Weights of a small GPT-style language model, trained from scratch on English Wikipedia.
Architecture: rotary positions, untied embeddings.
Training: a variant of Muon for these matrices, 196M tokens, 11933 steps.
Each number is 200 + 40 x the weight over its row's rms, rounded and kept within 0 to 999. Layers, rows and columns count from 0. The size before them is the row's rms in percent of the matrix's.

# down: layer 3 MLP down (transposed), 768x192, rms 0.0905, rows 214-238, columns 0-63
# up: layer 3 MLP up, 768x192, rms 0.183, rows 215-238, columns 0-63
down214,099,164,212,179,160,185,144,209,250,163,216,149,227,193,200,215,155,254,228,237,220,147,171,232,172,180,164,222,136,264,155,216,209,212,222,158,215,232,174,199,216,210,168,205,149,202,196,137,191,271,201,169,214,183,139,144,192,232,208,114,182,180,237,202,192
up215,100,221,190,152,182,180,179,187,144,183,198,241,205,249,260,216,252,185,214,198,142,196,255,198,141,172,181,232,159,135,173,238,185,177,165,175,197,219,192,196,187,210,221,159,201,99,173,240,207,230,243,253,252,170,152,161,175,223,215,157,167,225,154,235,254
down215,098,194,290,248,215,119,209,225,191,196,242,212,181,136,160,219,152,213,206,192,219,227,160,177,191,219,189,209,238,177,239,207,129,158,227,136,135,253,227,192,237,209,228,174,145,293,271,106,241,135,155,158,193,181,267,172,236,189,183,138,241,159,124,235,170
up216,102,209,167,249,186,208,215,222,178,185,297,216,185,174,158,189,176,165,207,183,206,183,184,163,176,155,248,303,171,189,186,229,247,172,259,158,122,241,271,226,246,176,145,122,168,291,209,209,239,151,187,150,179,215,169,249,227,225,184,270,156,131,167,206,220
down216,096,183,199,207,176,176,235,154,160,177,251,164,207,216,221,208,110,216,236,187,180,130,241,283,226,206,198,238,140,195,177,234,192,218,209,160,196,252,228,242,210,242,186,216,209,315,182,185,205,159,182,105,223,141,266,245,215,219,243,158,187,205,186,194,167
up217,099,217,188,208,244,212,245,229,188,230,290,235,246,121,213,123,218,187,187,185,167,207,232,221,143,202,302,226,266,225,258,247,264,204,163,177,268,213,213,177,264,222,208,171,172,196,143,173,229,170,210,169,175,257,142,206,160,272,156,263,224,171,180,206,220
down217,099,204,179,225,269,133,243,292,174,127,172,287,217,264,146,196,163,200,233,236,178,148,225,201,136,244,213,127,194,165,261,163,233,258,183,257,186,221,228,164,202,243,232,256,108,240,138,127,199,212,113,156,224,210,159,237,248,180,141,137,215,174,267,184,275
up218,105,235,288,219,215,254,192,173,176,276,198,220,190,137,260,161,182,221,239,247,167,285,256,297,205,157,208,226,207,242,201,139,207,228,146,140,164,201,144,263,191,198,147,172,191,191,180,201,227,220,222,203,188,236,196,172,217,161,213,269,261,256,240,270,204
down218,110,141,208,138,215,160,239,136,207,214,248,175,233,189,228,181,261,261,180,176,190,240,195,226,213,100,163,215,192,218,176,206,155,181,216,181,149,199,241,219,169,246,177,172,189,268,100,178,271,134,114,244,169,151,203,173,155,174,186,177,158,217,233,241,195
up219,091,175,232,240,233,256,209,191,132,146,229,181,172,251,179,180,223,183,227,207,222,166,209,162,176,269,193,176,225,113,231,220,158,231,246,186,218,218,227,162,168,217,135,157,181,179,186,192,203,140,179,189,240,201,219,138,213,172,195,190,141,186,151,247,186
down219,089,210,166,242,173,122,163,166,290,83,210,195,281,233,202,214,208,229,237,194,177,232,267,174,129,188,216,197,254,255,178,217,160,275,255,212,188,221,202,200,173,273,221,213,145,239,227,251,266,165,169,150,236,202,219,204,187,242,205,217,175,249,186,157,193
up220,104,339,226,245,219,179,156,187,196,150,166,187,217,227,205,189,195,164,222,123,180,215,184,233,182,247,181,229,197,191,206,204,166,184,183,263,202,295,236,232,267,207,198,123,242,292,204,191,126,263,235,211,184,288,236,163,233,224,211,227,199,218,160,261,166
down220,120,193,241,237,212,155,180,246,174,201,232,188,312,268,211,193,123,243,245,170,214,184,133,199,227,204,223,198,174,134,167,90,107,177,169,211,232,168,219,271,239,174,202,220,167,217,222,177,178,238,94,224,240,202,216,208,194,190,230,226,251,210,99,235,144
up221,101,191,204,232,217,177,213,215,208,220,212,174,268,215,172,260,217,163,235,263,113,225,280,226,247,214,194,198,194,178,240,231,231,179,210,149,169,169,231,215,200,226,169,207,218,116,227,211,208,171,191,149,193,155,203,130,264,250,255,211,167,203,203,146,198
down221,101,255,132,245,191,163,253,217,172,237,145,217,202,196,224,199,194,215,191,237,162,255,186,164,191,161,257,164,179,190,202,222,249,135,183,227,198,226,187,290,219,190,195,217,294,215,169,135,200,146,151,274,196,200,167,203,185,188,179,220,309,229,204,167,260
up222,103,130,214,107,234,163,273,198,148,226,223,218,215,168,197,176,224,165,242,250,211,207,212,169,283,214,224,190,206,207,189,179,206,168,164,248,219,201,160,232,215,164,186,141,139,137,186,181,207,198,167,166,249,138,222,215,226,189,182,251,206,210,210,269,216
down222,104,234,162,224,159,212,221,165,252,223,240,128,154,284,152,223,168,215,183,205,176,224,188,230,206,232,221,184,128,243,148,159,202,215,181,202,275,147,185,188,186,214,176,270,261,203,245,194,218,143,156,184,245,180,251,217,208,193,218,225,168,161,158,162,207
up223,090,209,197,242,177,150,303,165,196,194,172,199,179,237,228,163,267,184,222,227,239,178,242,228,187,256,235,190,259,198,193,135,232,224,148,132,225,137,198,114,203,189,225,204,221,221,220,195,183,210,222,215,202,210,141,119,228,169,148,245,164,228,141,234,174
down223,085,178,161,141,154,151,96,231,250,206,256,255,215,153,184,221,225,201,173,230,188,265,213,287,219,172,141,147,208,165,240,282,269,242,226,173,201,174,241,280,193,161,261,187,221,159,139,163,213,178,177,260,189,225,167,216,216,194,187,268,222,190,164,160,242
up224,104,262,223,176,168,222,204,194,164,155,265,188,218,161,214,190,200,222,225,182,245,221,188,233,127,141,161,175,202,229,209,215,205,247,215,237,213,223,246,196,249,165,164,211,126,149,197,164,242,135,151,220,153,166,207,179,196,188,184,132,299,203,194,289,166
down224,095,200,173,184,143,226,192,196,187,228,174,234,229,184,242,175,212,159,217,220,216,164,168,241,99,236,187,191,168,239,135,219,301,197,244,220,168,235,117,153,191,197,204,245,167,207,184,171,162,168,216,186,216,228,234,186,226,161,213,244,92,197,189,122,257
up225,095,195,136,217,182,222,194,125,167,124,242,263,215,227,228,204,182,118,250,258,165,199,215,226,193,264,165,228,208,235,228,282,190,147,212,172,186,186,241,171,203,244,194,285,148,217,244,113,159,156,240,140,107,180,174,137,139,179,143,247,218,138,258,189,263
down225,098,249,207,237,189,225,240,241,221,184,171,191,143,234,241,148,137,123,212,167,201,202,178,249,163,201,283,277,197,195,128,210,167,281,181,209,192,193,156,291,212,114,251,176,154,197,247,174,190,151,199,173,114,231,197,206,182,152,215,242,192,233,190,204,190
up226,101,170,317,245,157,245,243,189,222,185,214,195,186,214,269,233,225,197,180,162,283,243,249,192,177,220,248,222,160,254,251,177,287,202,195,197,184,230,276,145,204,247,194,150,208,198,137,176,273,216,196,148,238,280,209,181,164,165,216,166,234,160,191,224,187
down226,103,146,210,150,200,251,215,190,189,193,197,217,203,201,180,255,197,236,253,156,207,130,248,231,194,240,141,153,205,214,154,195,195,222,194,212,196,218,239,222,205,219,253,224,155,209,237,209,197,155,257,177,193,218,267,193,193,240,147,199,173,214,247,203,180
up227,096,219,234,253,176,219,219,179,169,197,174,205,311,187,187,270,202,226,168,182,278,209,240,203,276,263,236,198,260,145,97,244,253,177,221,178,227,252,218,206,213,174,209,190,186,183,192,193,125,183,132,261,174,257,235,194,162,203,219,263,201,193,197,168,258
down227,093,204,172,188,177,261,223,246,208,215,136,181,179,175,105,237,204,191,250,173,196,195,298,264,192,246,209,217,235,231,178,192,236,176,239,183,257,216,140,191,151,156,173,217,226,175,187,277,116,154,154,182,207,194,165,199,221,184,146,189,299,159,235,238,179
up228,096,235,151,255,207,128,166,209,120,200,166,188,226,230,131,209,179,174,247,222,220,164,269,151,210,150,209,193,202,161,182,222,249,200,194,195,225,158,156,223,179,237,161,224,190,211,163,270,182,188,216,186,134,239,293,182,127,228,220,176,189,207,223,222,235
down228,088,242,215,144,245,227,181,131,273,229,206,194,181,165,201,231,258,230,227,224,169,236,273,222,182,251,219,217,230,199,151,143,182,166,244,213,185,161,296,239,161,250,267,153,192,247,224,136,180,234,177,215,203,243,182,306,148,233,258,255,172,257,238,173,213
up229,092,278,201,205,226,162,192,261,110,204,180,219,194,188,190,171,164,269,209,266,183,255,202,201,192,241,289,255,195,144,189,208,203,228,181,168,189,164,167,187,208,229,169,222,174,167,205,147,227,134,258,199,217,224,184,242,137,124,156,284,192,179,319,223,171
down229,089,213,262,135,193,137,127,199,299,227,208,181,222,152,237,237,162,183,226,218,129,294,218,220,196,184,227,172,181,252,178,176,180,248,162,198,243,182,183,242,175,172,166,209,226,146,243,222,190,179,232,215,281,232,238,150,261,143,187,164,177,221,198,190,155
up230,092,221,186,218,258,241,165,205,181,219,209,263,195,166,258,200,125,182,236,165,230,147,248,162,197,224,241,166,261,203,156,167,168,225,286,218,246,156,185,230,185,247,207,227,188,244,147,107,243,227,231,235,213,106,150,223,218,229,211,226,152,273,187,243,215
down230,091,121,162,176,163,225,265,242,200,236,35,212,173,214,181,202,283,254,190,161,167,180,191,212,198,157,208,170,110,237,288,207,245,213,258,220,292,199,188,201,222,262,181,106,153,199,200,227,278,203,270,108,226,214,162,252,208,193,190,160,185,164,149,206,148
up231,102,218,269,239,212,229,216,150,230,204,190,149,238,211,286,188,142,223,165,143,159,205,243,263,235,208,221,175,202,214,228,152,161,213,241,198,221,205,182,218,218,211,222,166,230,144,187,156,205,194,204,208,180,230,182,284,247,262,187,174,186,271,196,193,247
down231,103,206,201,200,176,157,186,199,226,132,164,96,170,139,213,215,178,251,189,184,212,185,194,195,179,210,197,164,186,220,184,201,150,169,240,233,245,216,210,182,222,183,168,227,231,229,212,134,205,174,205,177,158,203,246,192,212,164,240,183,129,177,194,197,193
up232,098,220,162,241,244,230,217,202,207,209,143,166,205,177,216,290,226,149,154,138,204,240,230,213,278,204,126,212,210,180,103,275,158,75,156,189,208,226,253,224,193,243,188,145,180,175,158,162,164,203,207,251,189,191,202,198,202,242,156,250,126,215,205,204,260
down232,103,122,166,212,109,198,182,216,198,274,139,189,242,336,209,219,186,233,200,189,230,213,218,210,151,210,147,193,200,241,257,199,202,198,266,209,186,213,220,152,191,147,179,231,240,245,225,232,221,156,221,136,186,211,194,176,176,210,146,178,158,235,205,162,136
up233,092,220,153,189,231,53,191,96,256,224,221,143,245,155,192,251,179,178,217,208,183,228,146,203,223,137,111,186,195,215,134,193,193,169,243,243,245,239,200,185,143,161,216,190,214,148,188,168,243,191,230,227,192,193,168,141,164,153,221,170,237,167,204,188,287
down233,091,192,238,211,191,182,159,237,195,194,173,164,244,178,185,156,214,215,216,216,156,169,187,211,224,268,212,212,195,175,234,211,127,215,262,164,233,138,127,208,196,267,176,290,265,174,148,195,222,226,173,174,246,228,187,249,211,240,222,292,206,264,159,212,184
up234,099,224,159,152,98,229,200,190,220,249,149,262,205,242,205,245,175,277,188,160,236,152,228,116,215,253,180,177,207,229,213,161,160,258,173,199,205,206,240,220,261,181,210,141,207,215,168,173,123,229,197,175,222,155,157,117,186,226,165,171,228,182,203,225,206
down234,099,187,223,232,160,211,230,160,143,238,219,214,202,243,194,217,142,223,223,114,204,251,190,240,161,242,246,115,206,170,153,224,124,170,169,266,300,185,154,195,132,162,224,228,213,178,196,231,167,214,264,208,210,143,155,202,219,241,198,141,177,102,119,197,177
up235,103,194,245,181,197,234,156,216,179,214,202,222,240,258,211,207,251,110,158,179,185,229,268,174,187,236,208,216,130,140,186,171,186,185,197,186,257,283,194,245,181,218,194,202,187,223,194,209,189,155,183,207,260,240,199,161,189,204,289,304,202,276,271,186,156
down235,103,205,186,231,240,110,253,142,179,174,231,279,255,186,153,193,156,250,190,164,219,252,99,206,165,184,223,232,235,250,185,174,203,228,195,188,195,201,178,143,204,221,192,239,144,215,157,241,294,139,171,271,269,257,220,221,223,243,192,224,165,271,326,192,181
up236,102,213,196,197,87,155,160,191,246,188,197,215,185,185,179,205,142,208,278,161,192,154,134,196,209,210,162,224,162,178,226,258,255,151,200,185,263,238,208,257,269,216,110,238,219,223,187,235,193,232,204,188,212,197,239,178,167,293,195,134,94,204,163,186,200
down236,096,173,180,212,133,249,142,193,257,213,194,185,158,215,198,202,201,249,291,171,227,162,205,214,164,205,215,216,233,176,202,180,230,163,250,241,184,180,218,232,212,183,115,199,230,215,193,239,223,278,255,227,185,160,273,196,153,240,160,207,192,266,272,155,203
up237,105,178,184,240,290,152,201,246,169,235,242,176,205,189,255,251,266,213,191,190,258,200,221,232,238,237,195,157,216,215,243,257,251,152,89,151,213,264,219,242,209,253,214,201,190,204,225,152,269,234,182,164,151,226,171,216,210,264,191,161,272,168,273,167,197
down237,100,155,185,222,163,150,250,257,247,233,213,231,192,229,222,221,202,151,174,237,185,195,181,140,244,160,179,221,198,251,239,215,172,228,139,153,240,184,135,247,183,121,219,174,241,124,233,179,151,180,222,193,153,195,228,205,176,197,208,140,227,249,212,187,206
up238,107,153,152,146,235,200,236,174,234,218,174,163,210,216,242,242,147,214,173,285,187,156,148,211,262,142,174,171,326,149,244,147,261,141,153,230,198,179,251,167,145,218,188,163,188,171,208,218,175,173,203,203,178,247,185,133,281,198,230,191,180,192,206,253,240
down238,101,186,227,198,210,253,209,179,184,271,198,234,235,223,157,206,220,167,230,210,199,138,187,152,208,212,105,208,231,246,247,222,180,69,200,166,210,241,183,215,167,244,78,260,248,319,186,254,198,231,232,171,184,147,213,200,209,178,152,221,192,173,200,155,195